config.toml
n_layer = 8
d_model = 256
n_head = 2
head_dim = 128
d_mlp = 2048
norm_eps = 1e-05
init = "normal"
init_std_qkv = 0.0312
init_std_up = 0.0312
lr_head = 0.0118
warmup_steps = 248
schedule = "wsd"
doc_mask = true
dataset = "wikipedia_en"
Each number is 500 + 50 x the weight over the matrix's rms, rounded and kept within 0 to 999. Layers, rows and columns count from 0. Numbers have three digits each.

# o: layer 5 attention output (transposed), 256x256, rms 0.0517, rows 73-119, columns 192-255
# v: layer 5 attention value, 256x256, rms 0.0342, rows 74-119, columns 192-255
o73:387478499497533485482555540458526569466546532528410471533521480486480523547549486458532499546474453463505577498485409486458531513465542425470466526477430490516549523542528450494537493461537509
v74:505478449450587559442519492503495490462549534431524555435503525420527507402562505578472555475601533499427496557454502489528476505521482442436401438505497495520519492489531460574577479488549444
o74:505468505488545512470440526507527504483502570438375526494458535534544482533454403448508477529542538488488595471527510546472581480497486586497488412503513462536445454518528530423554541533473482
v75:499533551510533529489573461501476500494442503350539516440493472532511415494564544547536670520534431494497492511499512467510585467442460587340476499493510500467524505592556467558463477474540525
o75:590472523449485472522573444491532467531547463477388473516494476512386532541535481491500540551491568476449496537528492476459530508508484555446472433509494411419563426483473572378528498517416466
v76:559478467473505388523455460484518440485376454464564442572501484549561538530500467572524524498505421530544503531481475478418640496471444589544484532493443528479514594568500537403391472461427490
o76:422431594491500491562551502480431493475592519500642494515503493519503496535413500657472490464491424503466598493440536550545451516533549486503501482450486483459439602489478541432445525504491396
v77:535470478515451481490562509507480478424586517382426527470582484443493496481561452480461562460541405534531471482510483448424490515483597475559547474528451525531442486596460483523525462517423450
o77:434485552472546555420588613402461518515526527471501522522485475515518588539488452510408494430471509535500536420523459585519453510481524485533449520444427442457544418520574447467505416481515531
v78:409540492476529491493643488430450484434536513488577436478539544491427511463478487518502445348574504446464536481525538486519532465463403505602458483507497506494556505459484526414488518554460454
o78:492481632496531463635534521392428461421501422480569613504495519564551625482589479658461498551559479463461478530424597586504538537478517457521512427496571604562565555466433496495503440522584525
v79:472458486503492636502502414439462475505418515560500502598414493553428410421502483537485450533443400546490439562547485578479531506508548514486528462395603438486417484444535483485499512548506405
o79:494456521556340480508494450473472489477544476540423494517559611437558482492514480587601516516374594385522529460587577549489523470479402584453481516496547631493505494615517463546420516585505602
v80:488561481517506445432514564553482458534535513554495458488475480491505595535549530442577448652478609564462461534501511607460435543485475496501595475496511362524481481499428517518565559593533544
o80:476469499516507596627461541481397615457585490464416499442549535546475551529535559564419519531456562447482485439548447508503552506477572414615475534503564541464487488542507498556478654567443423
v81:533435522477470477446410572519509528509431484552500415459529455549470528609518501391461548414472455485468405379504474480438493413619531447421489586503526470597397426465487490586484452470449456
o81:500574473467519477473517455512604519534488554523569578458463503477546431462504481490499509512540564542505491478589469445430431483549526469575511524559519484515543445538534456513494493515527564
v82:543365538561516503520529485478477600457502524501543559485457562479470547435495479585459458484479458523467439554503514453571524574493501486494422531567561600566536411534501482527480475501572540
o82:522396467560492473419616528515436533431555494489477468464515486491513482501471470438499443451499493470575535662533555446497482501517483489583494540488511466526477472492588555559500470497485525
v83:404457525459551515538572539570497510533465477577476441579533554585624539592502542513454546512429587459441468516605516483452546552511408523586398610527547543486580402506436473567465479441548496
o83:507476440512453504585596544500468560387455510591494509484462529487542546550503514565447490495535514465411449523476559485447490563560555482423547503507470516491482427511467454423475448430627539
v84:550441457502499611476498538523596427571471488526593500567431509461565520445497564725457544550515558459565499644463436519470571475536554496553495479547526373558464464470517463513518562506507489
o84:523498532526518467487445541473451524499478538470417510508490495491536424456559531468412628473532559570364401501506445582522485552490588538486402553569518535527427484501483396475476440454544547
v85:537508505481645600591470455572431575520542563531463525553649556486604655558587494498519517556473459484552575517543524499543428569446399412442559526497537477544508496494467385484400522415466525
o85:506545523478540455454430672495468586466436428522576493594503443381449441614622574393446538541534418514566535468446511551472474536493517515506474560578452490480512529441550521520510497497494557
v86:389609531556500590499444406540491493523478489427482398491517519575569458522574522538490552500602536516495533446512458484545562483466528524504549529382603527561473487465441464549421467473506596
o86:436523456591540488518512554520555517452497501568465424405600479531541424551588546500497390582566538508496501613437574417461483494459517480475401533524479468387469421408428507489562520677479588
v87:526518535528539488448481481488495542521475517490407494633514535558494453515643469536606472529539626462469491469490534447460616506481478503538408441426545584441501505454481533510406439519487448
o87:481551416517531488438402473520461661511489531515399525615442650379420487491452596479537494366536514505552523545488515459529535461471493497423482520455568523455518480521403523541479521620531412
v88:503456461520474468460551460436531511493499528554623579526423517599450445540448469424499506479518462447468578508538549481498496483455558483581580494591493418494436563607447489516492496518496452
o88:577477490537480478502468532530536482511497418502560555504432484520547500565537479481538490522469524516528477523506460461485534527486495519425552470478494538587535488544475472513523504492468576
v89:400505561541511463540639527523558535495579465499489518519464508491420481503607431510524440489497485535489473487485529504545526466525573505371542468539568478497451477472459437481470620513515553
o89:516405594563495521527508550456514457459522490473478431527526480478520391460477471364517514477467466564515499633487551523569506558592469614552508497517561425567411539526488481371433492493416536
v90:475554587467563507536463499466499526496438475477464444479485501611485472557568463582423521532457394514546531490552447540649563511446504483469449447567580473519410566480393444371487449532486455
o90:496594487558548478466593467558513418416552435542603498518454513542474472500474526553378511426518541534479531525475569523604454469411467521425612442505526441489534547563485414514427439478511648
v91:442560494473504489534515478493416459475384515484513514546444632496545386471540557552462494482485566472482535494521520546440477481508513494569499469587537499353661495558493465516472491552586498
o91:515484490549529453556449466495391479473556497525453478445389545535438435447421518514545568497527469478568456520570459439487496473498406534560417460509527471473465535578521359460459484557493492
v92:410428491517535509488507358426494578587531566518432535484529559464427489512466527476652496436387612527459463496488499486440468460422542499406602559510524485464548515490420500570508495401511456
o92:437560471478472470407424513441460512436510540641457409501528424356482479420384458576482509612567501462533435464471457462521468496492445484529541514586555503468464580481473534417604460551455462
v93:502424408606426551456359560554471492538506504478469444453467427642392501557527534504526416469475468525521464537619500521497463525525490537474488298484455479503407539596568548451498396484470500
o93:558478536417478463408611435495536465524482443654392504583485504451532503556542528528508509454546456476536439376564515466518491477473451482501517461476464511425417425511507466448433461496509499
v94:494487546528461437496480584513436486534408503490458484548521496507561449499539510479435441534473553516505501512504568433532523485475508604522484461578595513501495623517580561569455455622555488
o94:596504424537501472562484608532478488566536397543394515562523351536539494488498523458362391637439503517460397418346579524521581499442447405584439559482506438506473466661555561459472514509447497
v95:412495552509497585516450539478470412560459487562511439564511488488529510445391446511480456556471516475615459676431456505495524512424573514467409577600475451479442508516562556515448500481526471
o95:524509574491431549475413614520518482477470494466443542569541470592558365528519325506403492584467538548471416478451579445445520335478439639533478488581480554526522587455528439379500537468500531
v96:512466563477591432526456617607451573407548411517529582536517418498489524521533417500484414528529531498491460462681459501456568490533512454665484469531497519484380538557405534584528542547508499
o96:510401512517473530522472468470459583499513543453526533485545598540603543527499440586468535387483395525455382435510520492475563492525572473528541548563430409470472500561576490587489435507514471
v97:493492487408473494454498499464547629477511513484524456485440456524500490531544500520441437439485427490530537554437522571436430537486444540485540501442497364566615519447494523473492403518573443
o97:424453496525555503606476576444478518499484435482588510451488524546457492585496535454491488500471523475523492511504482498515465471507512537521514424485468492432528429494524479362488515505493560
v98:412519494435471573499574525531484477514417483525507428454561541576430444465499530564422586549555443516427489545592481516558496421443454498482443485444590357436555434546581491611524409470477481
o98:603624512476508480462528513467550377556436501478480453433483509512399432459536431490516493601618454517546463522490463477435605446464670494547523523607466470458487451491459478459396500576478540
v99:419551544537472510466522571455500414457507413443507529612501537458434587527483433302463508521407372441516603457535499453441577463438512504393559457513554445488442474526465485477522519496535595
o99:452494481601452484519502565553459510449466416465580561466446523531517452514551494447413548488420487443459571554514500545471539428315473577574508494545530500500577509555465417523543511536521580
v100:409453409479504524473501509515475508526491524540543422532462428478509415399463575579549632454482431528562510487488519542463521421443528418580516538480505476417562483419478519485507500427673498
o100:503514481525500499399493550515484502506487412501554465532491534530413413435535532495496485517562555401412502558484519495486504529446505495488463487479478484486539468494436450498388487480562501
v101:557550554475529403609499476478493559498482568380452395437456513557585448640530450418446472427660544494497512513562431509438408428504446582511474449417500510551534530505488462538472436500586592
o101:375556490480593524624458580547443519540690507375454476489529570456488511623542520535400388517558559479450531531492500556520453452414488552514456393511483476521506451538604523483592474504527509
v102:398515395474554488450534633455554518548385534475544526472416556584456499399575502524493548558419499509488554510512566543533563545417554512552598434506509446419483450470545509419529517441513470
o102:582446420447481472446522480556484470473522517471557582584510512484588465420518470547453464458465624431360491470500529419491492517431491565513523508496535493386476509496437550528448575403523412
v103:404575575597474416547457551428484550547540546389592478466390561454448574485487555520463410511613477534435489567488434518494654645505501563512543438458491469520529529495464501526467519487504536
o103:511374477509480523597546529487513370572513534477403436416475586519435411563512576460445523525520503560607460442568514490570673542440529473562368537541591464441524529491477528537543520494504565
v104:446561411524463592512498562510419484474535528461592482414445584493532486466500532512471446503417587508460570614620529518468419516458390501609566557576489579503421526583526505466558501495476440
o104:517546479580549590553536428601441410530473479382519465475513454609639406531457425520541435612438508505584524467525522500606438562540527453593567623472521581429571499546465477512454509517524509
v105:452474475413401519479387355485538466558545503495467473551482527496552535546549508459533461616492551560441350493395555496493468505491503493490503454532525543490586554460557444532413459496538505
o105:497513436503540491526472610427571470454503543548465496499501467476425421513466560438428588567550430419536478405536460518555515587469562461583529541403570421535508470533555464513427397459563449
v106:464530519472551510503575631523553562572486525529478412508481536459526493433480433418419460565479495478453459502462453551486500492506410511493511553433450599592509402490478480481486571447552426
o106:489515430566548474639381465437411566616506509493544460454589477484495481450496463502458609484544512439442525565525523471623496504405381473583472527467490528482493484513566610501547622479489545
v107:462452523450498429419462514423481522499436604507579550546486517635446523471485534495447525444521641521449452470464545390555478491595463416429549541362562452491567398459541548547508465524449513
o107:439625502481446412575500405506471546486474550516507471523530423507511582469500530403574437449503501508576431590399369469573508624518536444541507483560553494517421482493513508422520461620456569
v108:501450604506473388556531556510502508501445436525398398538490512520527594454611357503565380502438494425585510550420486431500541530396559476522488465326489464477493456553488504518497504531497445
o108:473379551498512500427447591427445419521558553460595496500469576451571401474515485596586570477564499546448545550543549530511422500531464504379460474424459587527480467421593511517513485487543447
v109:442542490474511556523544432541449450481510553507597487483394504419543501473436606397346503648540530573488551585598453370525457485456565392532518509572419440497542473581529458524507516560447359
o109:560499432513532551475520579487399475432604456471489468460488472455447481411478569487481549564532441511448418450477521504502594508521569441528502531499484594565513488498578417489513517512497521
v110:551429594459451449584503514445518383582421466552495464483477481456489541574500464638525494509431518502519471569568504479504508493411501528432503428502464622527467529534530447535441495493504583
o110:461440492521469625547484617511421559509514489392425457462483520394495469571574374513590477514547508519497566556443403509487518486529559504481456548512448383517473458484590444447507504510573467
v111:410457454529584499467505468440482604411567482472339570577529486399504570562557372531504466520463545473561499461486492452528396540658559364544435503582492474424482595564414548670521493546576482
o111:469479476574538522438510526526487545566537508528432581505538496624402521534560550548485416578470482388604415465542490494419429463483515518525492497484529336561500431558556475539533410506482532
v112:464487513526494476477446512566442566569430503581420523461389456484554377516505449435454506411426434484502433472573529449552457519448454517527450586486582559464464459452593518455506446458433523
o112:445537432439448476455516467535520528463518486497508547487531452359600516542496451586537556523422454566435480492509448431469417470426476477493503491515556492515532476534500551533425443503477495
v113:409567581459459502464462441488530470542321454592404537571526474397472528432490522636432512476532408521467528505583475540478535440452482487663471531440518530520464523478519425569504498523472463
o113:499532469588538459504549570503516439556530538496442469547579587512490386519468514456563425543532493464461509486436500515513437494381527514559448481479486463467495520590479492476499363544540492
v114:488483463506553411449440646484515581474573385545610488437442533414475471470450405472506446494497426488637537397464531467449428489552524505526407532511567454479464539505461494571451417536459578
o114:456502484495570565467437503537514578686451320324530541449450557480519434491541474490524461452532372324544433585574509510536431416369506432512561491479543578491526624522555503476433431487534659
v115:497493462472537511487523467565587539514588426472478573510483475421520539527489392528545476472578477487445428498501514518556557513494471545451531392532457549494461673566630545520575508554511481
o115:507409479451516437519478443390553472513481489492504528527611453515497485517581451506528510486552452484520493534533484572531553589463547537488481489449453498485516494494501533481560477497472464
v116:496545524462540406492536516506441572454504528467539484538542557482373553439528449523593621491594465554512386474544484461502563578550454503489509429551517504453468371532514528408483488527576507
o116:546502398565535460472602544471491544437572475504523527496512596486503578505514471506533521479506442444569550703500470509559454564503570469444512636489502451486486504454502537508531513570458494
v117:503454663457528452469504538529521466520420473560472508544433459530488623462529420450448603414542482450598512579522489515409489538553520510528486467501458360496438555491482489557453381488519464
o117:419401426507536489456537494516542418590489529491592552479530477514515510476472525510478431471496587451511563468571516537519423529505420472429516533583423440452394477517582510420518528512547536
v118:441477525435602447517432446527459495461520434407526477432383517499538427505529410531545459585590498553469487424552505519541516504514443453566498533528326438513503478480494498548436474518503511
o118:422462529516617554493467530457427511474557420523446481495515484455497528488424548630408434574466616412483553598474521577528479486536505440521554509575408426458497597495444500499460373576494533
v119:523515530520457391463419492564498487515462432504482557596502458488465388555594509406532599555553632558479400525487474430456582465487422504524464490486414365511513541552504410512408503544501518
o119:623621534486471472508430510389498536489506417470504535531509470541411492525483629513504496501498496536637387535511398510466517437621516478514624464567455462472563463615529450495502466581482488